Each number is 500 + 40 x the weight over the matrix's rms, rounded and kept within 0 to 999. Layers, rows and columns count from 0. Numbers have three digits each.

# q: layer 4 attention query, 384x256, rms 0.0813, rows 0-24, columns 128-255
# k: layer 4 attention key, 384x256, rms 0.0841, rows 0-23, columns 128-255
q0:486490525529506468508512528501471502519518495526497487492506483470493485511521473493485491520515483453522492486488516486510534492515493491499479476504498494478519493497511495534531538514515506501491499523493515521500498477501494512491527502504534491540482487526492505514527499489503470497505501497503481498524505467490540516465502486495507487504509482512488508500484483524504472461515
k0:486528482479529503461516497508512485495478508460500516517467530475514483475474491525522466508491509520500514491516479487470484494530499486469533535496524503492513490491513480491487498491512511476486478521483499486507513511506493493514481486477459517453509500519513516507485523494491470518512490514481514531485493495519497493507482503495494508504490497502484517517488495501497494496524
q1:463521491524490512465522485497521502503514502503484479513525523558490509504515487487469521460514495497438512488508495515532491476491492471530470463426504505527511473523500504474529489430489502484503481529518515511504506501509504496467552475485520469490464504506493505491511511541482532490469512496514506443497534519497470529482507497504541515485502527524495501471516496522499517517419
k1:487502512472500517500508482504490485515485512494506524509483512486493511490486532517505490494508510493510500542491487491491529502498505490484526524538518515501500532507495496485502505528502515496514508498503470512480488512513489499519469494521520520526510504508473483513503502477501473517514488517496494530510497486513519485496488496502501513486483485490505499509512500491476471503518
q2:512504534465534496485504473498513503508481490483494482538471488474514495542499527507486505484537486453511506487531490455489500473537446517519517517486487479469556529487501506467527528516544497513477509535502538522490525526510478522513504483480525444502478498494549519485488502478467490521522481509494495456510493543507537543471523529495524501511494476503472532466476502507534482443500
k2:522502496507480473497492504485505491500499518514502470484529505504488476490499502487502512487492502499499480475481501521513499498470521492531479479491497536529507511498496525513490522521496501488502493504503490489518512508483505476501501514495480497504484499513476473476499507512510534486511514507481527508491531522475502484504492483494508480500517512483483478532500498502508509519514
q3:502476516406541531545545479520509496570418505486491512502422446503494533581454577506538427521515515465532521517505524501445509500521515509462537545486497501476496560516538459522467452476517533547464452488571517579455503525535520579483518516477537504469473510496534481453474464448527506464551430481501456569497479483490560512475473493458481476448458499545494579513505512516493468435515
k3:550506509418496563558560491516536478508478477471497524507447497502489495494518504491527489456522489508491520600482485506466539476513496495422605536532509538465529568519514531522495524544556531509531556464541450523458495506513516521537487512480566578541503496480500478572491494461513541516513537502492508476530418479501471503540417480438542514488419473576488480466543466487469435474490
q4:482524491511516488489459462493498501505541497522493482471510475529493481474603524479516483495471478482476490484519470555512519563545477453476472488571487546536489513533532532498473458457459543495541569526515498477528495450502421455521517516452464530530522465505497529531529489545479581491524460468488468507519489488525510527478469533476497483487502494559493514491488489501497462454537
k4:493551537520473535510482490463534471519477480480458432536542477528485555522505512468510532491481468510525516494510466483516466504499522490509475506516508549521497501473464509459501504469522517501534500486465540541490505499540461459430536491525487507501529480513432490526531489448517563460488519467495529502493506514485457511492516506522503538500527467494480529481475542538458497479544
q5:493469434475538495495501580471472466563493516520486473536545484538506533560448504459519486423551488487469529485418506500569500520427563446490504464438462584539491517480536510479504440508508528518523519460509471475535461516449558536508560461537487459474534501510507549489502485488470487513550529442499523463507536513536497476476547478497554495475555535489462516534450474538499537552453
k5:464470458471526501542475508535513504472570478496513492532521514508536466488487515521547442429489496505554487502503460472489501521488495427479482420521533550534480494535488480537483478489495491491543448495531487480500488506494490520541473596496529548552457500479511486544509508518475512501525491517535531498494488460557550445521497493507487492499563471520512467490502486514514552503519
q6:375506522503484488511483490525513502484505523518506501525479502452504506496530499492491545537505533501536457485486502493507448519494530520530506473491529549541534515460496515466470516481482475482512515502515475488501455536502423475518529550519524470549482439515498510496538553524557533473474527440499527521463536482542485424454485540491486446468524433504502463495513514522466507500528
k6:419509457511499525519515525490541463550478570465483495530498469473498485536476480482470463544487479486515513530535468476481525518493529528520531498466519533492492523491509500461523552497496481496451457506508516544510485522569501483452491520489443544490477533480490502480524505500548488508452497497498509530493501504499479436505460502501543498454492472520482489554514502512453449445507
q7:491420431476563553545578504564494535505476473494513538499447547519497557522487495478574426530493535482499540518526468422436493513576536480470597588474492471494481526510516479477500545520518503477463479486499547480517483497457532461538452461503533477404495494484567507508516497431494524536560534542531474481494505471529479535531528499471534532456496506493515500476467502481501494502525
k7:498530532560458516492464436391532502503506491470532508498570505458501494475532445491499516507490490497534441449506523474534506500436502464564516411494470520518503458437479499486459493506507496516555468554545471528513527509451488480485478506484497423512485481519491531486507501553475486506472545553519541488434518524519480474515489448526487526519545499533524466515492478568507520502505
q8:523489509513492489499508498497496497509507478491503498517509494481493499500489489503510496492487499490527502507494518511485514505491504493505507505490483495496493489504519490499512530522524495505510497512511485516504522503497500505501488504499478497489509493521482492508523502482527480497514531503483495494504478485500501513502502497488485478519513506492500493486503495482511500504482
k8:453531501523506519490486491474501478507511517463465458499505531505489488521508488509478521499485518546502486480491530466520517509485483473497471495464525480498510449476494490468522506471497492504507496509452506508511502484528488467456522499457515477518483520489532522504486531499490523493482486498534530472533495532465499543477522466513488522514473461526516527488470527525474527491506
q9:494495521496529488488496477487490504524526499502514454519528485465506482494553501473475506481533452444520474481524495477536498506524476508531480450513482467468533497489511528502546550498529524481496530590503545505513513534503488515493538472495535447522489460516502500520491551465489459470543491508485482428534540554492527539429496499479549471507492452493452536473497461506527498466519
k9:461507493531513520475507503488504499492506490487466519521486505503506503510482514492513486526477501499500496478508512478503480496537486495514489516478477470490496473488502451452521510478489485500454504524486531502514510484499483512487493504477502470454501508501508529511494503506489473506481469493518498505500492464504499525481530509505488508530514497474542523509500490504493501502524
q10:512446505451499503539518514520458478557447574481512524499491455522499510493471499514523460558487584562546500532454530499452513562472492572424539593570486500508493537529469432504398428515516537537477470377495498473493433467486522475535434579566500611518487532485501447510482467494534512506504449517490483655439430454500510425549454470496425515497487516526486492528494516454432451519575
k10:549525507421489538556506497502502486521506501470486515505484512482490497473518488496500516459523481521486521581493482527492541497477505504451540509540547538483529552511508557533489527563522533485552529459516429523464466521503514488517483485515548551593502484470495466529480529447505533509502539494468530482525473537497477491521442492470523504502416467557489476486520507487473456483485
q11:477437518444509562532549511528531489652467554467518495470485474515422528529489531491477430539510553504580509491488544537461551504495533534468522550521493480509469523569491428485455375485522553594493475432536513525468450475504551484514464560530542518483471515512520454481491480479509565460528436502536492586461459452500534469493436461481470507453451523589476538498465485515479447512525
k11:528509496454499511513520472464505520487477478490482511497475507530497516494485476506516483496490512534486508509496480507487515495531497498481539500503509520469489499529488505485486503528518510509513505493497477507488503510504485510507492503481513498538517508497497490537494504484506510519485513498472547510517461485504497484541492493501461511508471496531512474464506480518469462479493
q12:471542466549507491504483511504427449517487506487499510525504531457485486468487516540500507505500489465482496488533489534556489530504538467507427482489464491470472486481456469496504508462532488491490475553497485443504492527462468482478533555483503530507506472489551562531529526576520505483466478501470555577483577509503499508486525526484481542531582494507504469507488517448476526508439
k12:486466501494511446503481464539508516472525504561493513484479487509541500517505566468487491476483510515543476478483505488478460498490506529486488459486494566499469538537513445438489477502505482490482472455453525473477522574477509489549520585467536442477535496493526520491485501532497526485515504499418494502530501508488533514590489528497504466444520518534447468502498509519514493510502
q13:493451497508496533526525487478499470508450482516495489450498511529492476498463540485483449495470547478477512531461497486503478535527504537550550441506505454513529528545477514527518494462543463497437586489551477514505518506485523472535522500503492455501562467532518459500475451517516524502528459512508456491487458516518431472519498512493512527541505479456474541508552445493499518492480
k13:469438477445505526495535519502508474524484480511500494481509521538512537484476540516504523515571506495506488509486558455527466508503505511534547485543478480532478520484495554483482490480459478502525495501474467494462517527448448464491481482519425536511485500514556520482497509507463513505546465495499500463487505515494493489504477505485520484519471497487468482478531498489485484542538
q14:544513494540510529523420483478474527507549523439507452558528518516478470488549478479482492523514486466464485489495517562528524441530538498579430523464511452547510468469494515452529502524408507452527496585488459510540509522545454444474489499492482466519512447466489532498469523488496528437501503558539472532494560542493462538398512547544516505537507522524488504547481541490522492460417
k14:492436496494515508498550505488540513511518485535523511482488488496482497520490534485537459538468520487548545483537517438464476512539479532465454503502496451498480526540559464517521451460460501510508556470562527481533530463560504526542488510458485497486484517509505467493440472443514469460521431471510460463533440472480510523483494478509509462514529479407555561531511489476513502500538
q15:494509537541441528523449487494497467466493519509565419501543506486503502499511511510452576516501462484553483531512508512533493539504478484561462480479486483497491513545528473497505475510494541496557503551566577508491477526484432484454465546507606497491488458481506467485484512507493552462489530481510514546472520513458441547466509510514512551485486456540428465487485445495489483524520
k15:506497506533489529503525546513477510504494573513423485509496463516577520531490525495478483475521472471505493470461516519498487488457450508502498496484458531494497530508513490505499520476513475494455510476518498520529491466484488513492506526470529505439475526455513481462509482551502496484537513457458484478502486520446469486471453475489563523476489506472513518525553481486488485501490
q16:485504376583580497574456439498536505476473532419530488523432506554553470451450473462521439472527445572529475503475538546461546554553493512502547537446538447494469504414544495448544439387556449523452480545499468413527464483510532494556487472391425570537540564541508470411612507437538498515523538529647517456598459583584467501498480566526474497491483432475441506490530451399512426488506
k16:505509371591578529564470458499551485502461530401528498540408540564570464439448460471544448460547429599533459512475528566446575552571508492488549587451539459499463489404586499459545439407552465520437485528510478391513458482472558469548467462392429571534548565552533470419601512411535548525531509554664534487604448584583450499502480570531485523466504447440432512486526443414530398494501
q17:522477424516431502482519449460490451646538471550486446493508455510567541524453467599446570504515532460475536465468453482526487431472342448547465470517513536532482468492499388530499412456473561595582600498495569504559479456524526576486544524414543425563529504553437513479514528357539463444454483457520480530411468536544451440385520467508515469466512494494515469517482474524532484517520
k17:534499443515408519465536432446522437660516470520514437472512459514571555524463450589428561512528534449469544461446446477532480462427335445567472445522524548557478478508476393531474378434455564623562599529511549491541473465507530622484564490396540414570512469567446508468518543358553458428454493485525504544403437560563441434392504448504497474472532478502494455527511481504510499542518
q18:478527444500494558492572548509606520530487517552478420548466496421514505558459496456442471533517490509537475423452533515490532567461470544587459463508476534516403454509469594414548417494504499476431486513475471553501497424527584503485579497630486561532475542495500506559528534462385496505519420441464528502478504573468431521561551453511531465583470466450425544512484613524506566498428
k18:490520454511495591473590541508606532532491518551481440568478481424515478580464491447463465529512474511562486406429521518466528549473465530575452450505482550498403470489484593380541408500509506476411495522467470544496492410535579507496570515601478574524466554495472491558523540461384500524516427449472528492483496567467453526579536457501522459573470463461435543480481608527518551511443
q19:471531506538319460498491517449544439479483550492478492488594451534486486473502556441442527433538517520573417503437527462569508534439517563538508397420550560519389524478480469493495486478534536484539468521545545481490484581487453551437472454533477506579498459542451351467448603479627576457495494517497497473529518493499451448473450536444453534542587546496460444527502487499435486479442
k19:442564556541276450471496498438547449456484517501500518484602421538487486476522560448420536448510500512573419470425513443555492544400524572564487398418562576530374516466484458504471490455544540480551457552552542499489514601507449584426476485514478515580470438549452343459458614491645559461481519504466497470532484491494445430451456520438437505550599469499494446541494472513384497460450
q20:457445472494483448487497527519475550431476489450537415449506435556473546529439479420396488494492448561411456501547506449543477497524554482496549486505458538507601507529490567401499473526408437487475576477408557497429413525562609543485444540483467480496468531510497588566564466494500434546457567521432575463502451580505513498526438540481563499509559474482362565535520463504453505494448
k20:449435501457457447492505512523475551429484507463550426430513420546456545552419480420383483470493419533414438489528537443539470488523570474483541477503495562498627542543496545405477464528418436472483581481419565514386428557559589560484439564443476495491454517513498589559574463504509449593481602506409595461506452583488531454529453540462547477504549468502363564519510456500438528515448
q21:522371434505433451583499438520529507534511554521427476498512524552532512450435589480436456568574553427507551529514488526412367455532417498504530508649465480469456471531469586509578496506480385563495480486543571453501515488485365532466521498401473483502437457528492504495558582502513481537462538585478441549451519436445487460455416473455482493545460550432461454466530522505448433540505
k21:520362419485446471555500443543525504539503541522437516508497522565535519429426597478455449567585570405507575530536475544386370430549402482493560514680458484469438455522460595515564497523495353558503474483545594450477523475465368531471526507404476471478433479526505513506584576531502483544475514594459431544457501423445503429470399479427442498548470564428482441442513531482469436556543
q22:458530509496466548530503509478513475511507463478512412531551438487491525474545509556452502444499476480493570469503579556539524604479498549637484449577473466513526497492564543534526464438465493586418568553504511461514442482536455524557470440471521573495404562468563503481442441524570494579541467553478506469445506487520425462472499466599480462492517508435522558445532452500398573491475
k22:449526534484465553508519496478514467512509446474528408525554425485490530483564504577462502463517478461487572454502569559515529619478489542636506440578483469525550485496552545515504449425461488580421551534516533487529452483534454548593465447485536573489383559484553480465431439536560456566572450560457514463449491468517436455477505466603463448482536503420516546436520458484378567511483
q23:518502553514510452465531470531510527461499527517443565519487416502480563515524521511515452457561501595573506459510533521538478448523578576465479544499529483528401509496549538493567540397587574532482525519515494509461440424412582541421542543468449528510552536519556675504472442402593452514466534597499519480532539500493545493485505410551546462548428515481508468361523366488550579529458
k23:507507554498535466463532481538494497462491531488440575511467431510483572536531504521497436454589527605586487478513544530531484442503562574458496556486536480534381521507547544505566529378606583561490512519524500497440441432414602545401553544471456517511527531528585663501475428407588474509472518621524521493546535498503565485497502391545547491573402485489508479359515361477539571530448
q24:518483577423541490514482539473476555482572538555595489499509500518477519548529510568593476516461535448488462487484475445549496504441535588520504513550534476440558540468512511594605482509446533510497454485422405407562498490465484467591501595489490509516455545510399545442474477621389481501560493396558478491539556497433483461513503527523472497527422489547472454474535515556473493493533